Each number is 128 + 32 x the weight over its row's rms, rounded and kept within 0 to 255. Layers, rows and columns count from 0. Numbers have three digits each. The size before them is the row's rms in percent of the matrix's.

# layer 10 attention value, 64x64, rms 0.246, rows 18-31, columns 0-63
095:130161169109143169136087136101163142107174083114134111088184116104135114099127104160078093116078049104073127137193143155130196129120141150116122152139056143119137117101125083147126205099135115
087:107114091064134088148104166136161115164099190150137125125079188106082141157102124177179124180093100100174164107108126135094145137128144157103118152091191108095113129218114145149173118122127112
093:144145155066147093183100191087150137104126083096215112152106095091170152149128151170157139115117155074070130119133191170122102145114180139126142142085138155115168154103167106106118095107144125
095:124173088162110166123103141140132141097113063134199148162195125203131140129102153144123150134180118094107104198129170163137094100124091133143109114193104134138138143128167102186158178097122161
109:066104075118114134150081107165181083112134097140126154135118162162140178133126112140134130079105142088050051124153152094125125120189147164120117141092142189131163104113184123138174113136074122
098:158106088079127094114140109127114076155122109127091140122152195157128112084138179143081114113128201156126148109089120121130054140198086126144114171056160111091151101179085138133133096104137154
086:062130112210082177130134144127116188143150099111137068196160184159188135102198115119074160163130124129131126115107105110134126115120149138082113118099187170152164136109130108118159155135110121
099:087162153155081038086162104137101110118114135172121091155106119035107107140116152162118168145126156174140133071090113150132100148086099128135095171111143078088100116166111130109070096147121115
092:122112111094132132104126165107150140100141172121121113178181182157130220164137092153123132134165125082033149127082151191162131072119092176116100119147121174142114171092132125118099131158127143
078:108193129057136135137055071143133097080184101144093116163130150115099146108103196084105121158133140169102122087139181108160119100128139143112120124158171157105176128152149157189161156100102149
093:048173108143149128143121125167115114172130074127178175192150138137187112111138128139180059107163182163164127134137085146147135058134052113127108118134102138176093135120142136130152155131135152
098:134130005169134129156068117186130093167159179127120158105057119123156148139117147185135121107152087123136120040150120125119135139136153134098091174077117153118129105142146106145120144147141141
095:191135085117121122136174102143147104088138120123119151100113087116121119119160112137100108116156101070182117157133092186149150179075161098057136144119109132093123172141126039174106184167141101
092:124085123138143074099154201169093090160140121151071151098096090106142096091105101112146154163160178145169148141105178162148084111054126062131122179128123108152083161116139088119151115095134118
# layer 10 attention output (transposed), 64x64, rms 0.208, rows 18-31, columns 0-63
100:150187144145131157111145100095095087146101106102124160164218104113101117135096164105218098128117146153132159147111083125118165161150186177131119108094113128119159123168115095152127196134165181
091:126158122125128184090138120127134092131096163146184129120088155123142162146163188142117103170162118112079141145079148156144094179177103069101131097161102125174130124110109125164109077042060133
089:150146142124136164092061112121072129087167103164082050170147099174145170178171172132146085115165148051120179159120094126139113118154114131105143150111125147124096105154174159144105129175114150
102:158090146089148137154106127138074175070095069131127159171159143094077157198110134108115086131126139124153104079157123169172146118087136166124131110076126175126141105035129105152166132118146099
111:128145127142094136187156151131133146155090126124082099129097136162094194128093134169130045108122173112106153175117126182192108116152137145134158132110156124138140099059169096076194143142130184
089:178155096034093085161157055199173134155142096114149122144087156105095154140146138141118098134109118107166135082057131149141117120183121100111078078143109100113110141132174109118117159117138138
091:141187066117095086147174134126103092111137099138137146097051105050129149165122095124201141087167105112135148118153127123176161162088096172152142167113157122136137165106153078106105082140125153
102:114119140125107099117102135170125135152172101074082114100143141106199140072114132097140188183123125147158130147059146109080136116136083146094093107056114127138117145102133177142134043111127183
096:104182130194092126154133171156081160084132105078151113104092173157110129164083105161130076117155149140121142112075126092130127146109168123110120171159112112165118075147082196151203127141102095
079:104137093091137114180120123130161116067135120095111114159160137114138165121069109100144119152121120099105149170107172093146178121170155127172131132134004083114112084061121086155121133153105156
095:077146176139158085123107100200084097127084111142143177132161130145107142098110101144131075118154157145120145142127159098142107084106069106193097139157099175100192111108166153167118094129194151
095:124094106164066106070138124172152121119158162110150186124142191120102128141140128147147101091144170103101104155120154178144088159088153064125149067066153118080153106100134130171073158122172124
093:184056116113083134090131184158098145138121140133076141134148162161178145178127127100101153174154090165166130147187136087201070125140108111109107158132152091109165136169172164150104162117128135
109:098163171094164096124145128162151127105136158130070108169139063083092124193124183123093129098185144149165119086135082125153137164096060146164118123121137064142148119153166170177085143126124132
# layer 10 attention query, 64x64, rms 0.202, rows 32-39, columns 0-63
070:114122082112084110118122083150206134116144107143099226159124110127142151072115129180121107126085086085121140161117059132161132174106133125136133107131167128187141182107098111137144181079120108
085:138132149097088152120137091159176122143086165176224167111170126076118136140127165127137121144104199151126141102134109131115088220106147119134149127123154145102170198115110154131082117093145168
070:155152150136116131137124077167162161167074104147197103080164112088106120157146186104115129136126178141106169122147141142098112183113166093136123146127163131097182186137171148153047070109120145
083:159161138173163147157130190081066136143139151107110053109105133146118096129132158119130149108165131159098119132118174119067131103107121122113139151147056063087056072125172106112108094158157143
071:127138135174170147162143186100081184124133143116132062104130167111112093145105160108111145089150180133071088134117111113085146140125114153132152148129067054087045083104163083112111119114140129
077:145111078133110112145150166093115107086160134114065152184102154191144142081101056130125148128120096113143106182126103130149156086129071162137152113146094130132087083124127047091161184163130146
094:155134113162122137166133179046078130127145139095085061152116164202144122082107128163157140126113133152065095131135120108082158098120106160120126150139090106099033093096142113112106111118161144
071:139067133093086088131084162105088077135171103151103136131140084141129189119074104122170152125118073169186165148129159132153103121207146098112163106130110178130155105103111143149173153171124089
# layer 10 attention key, 64x64, rms 0.213, rows 32-38, columns 0-63
056:106169156105161091167128096113113171180109152179081090105067137107103129141133138175084140132152103125071080128097122099148093066134165086084138129111143114082142121167117101156106091171107057
062:110101179120093115116051158138143114133115065077139136101123063132098167136092157122102108144043163124188148122166098150111111112105084110167124166087163118182168126122154107167155088131135108
054:047088121132102146134074135119119142123113090048150160124123094140161172133088148089121128122051153104146156134153127144155098142116073106188113126114149137125107166059166099166143103089156178
066:159095071116157135107182091103115084072118149138146097206171089133128096117183089102187095125158134147192104151140152119142186151154132143090147154146091183111123128132125155071105147118148161
076:142159103127137152078145087124067090052128146136133061161151117150127109133152056073186111153144139153203125157146177119152167146126125090088154141159064136106159084134139147110105124127141153
061:145139120109136185124163139141140122115113182129143149111112124205133121127147136176118189141196141135064102091114103095121172126150162130080123132147118084089118085127132153057072142185068083
079:179136090133123171115144081092116074055127154154078080181180149176131140134144109133167109123177158118140114142134158124158151163055128110072130113150121144097163068124114140078139136177165132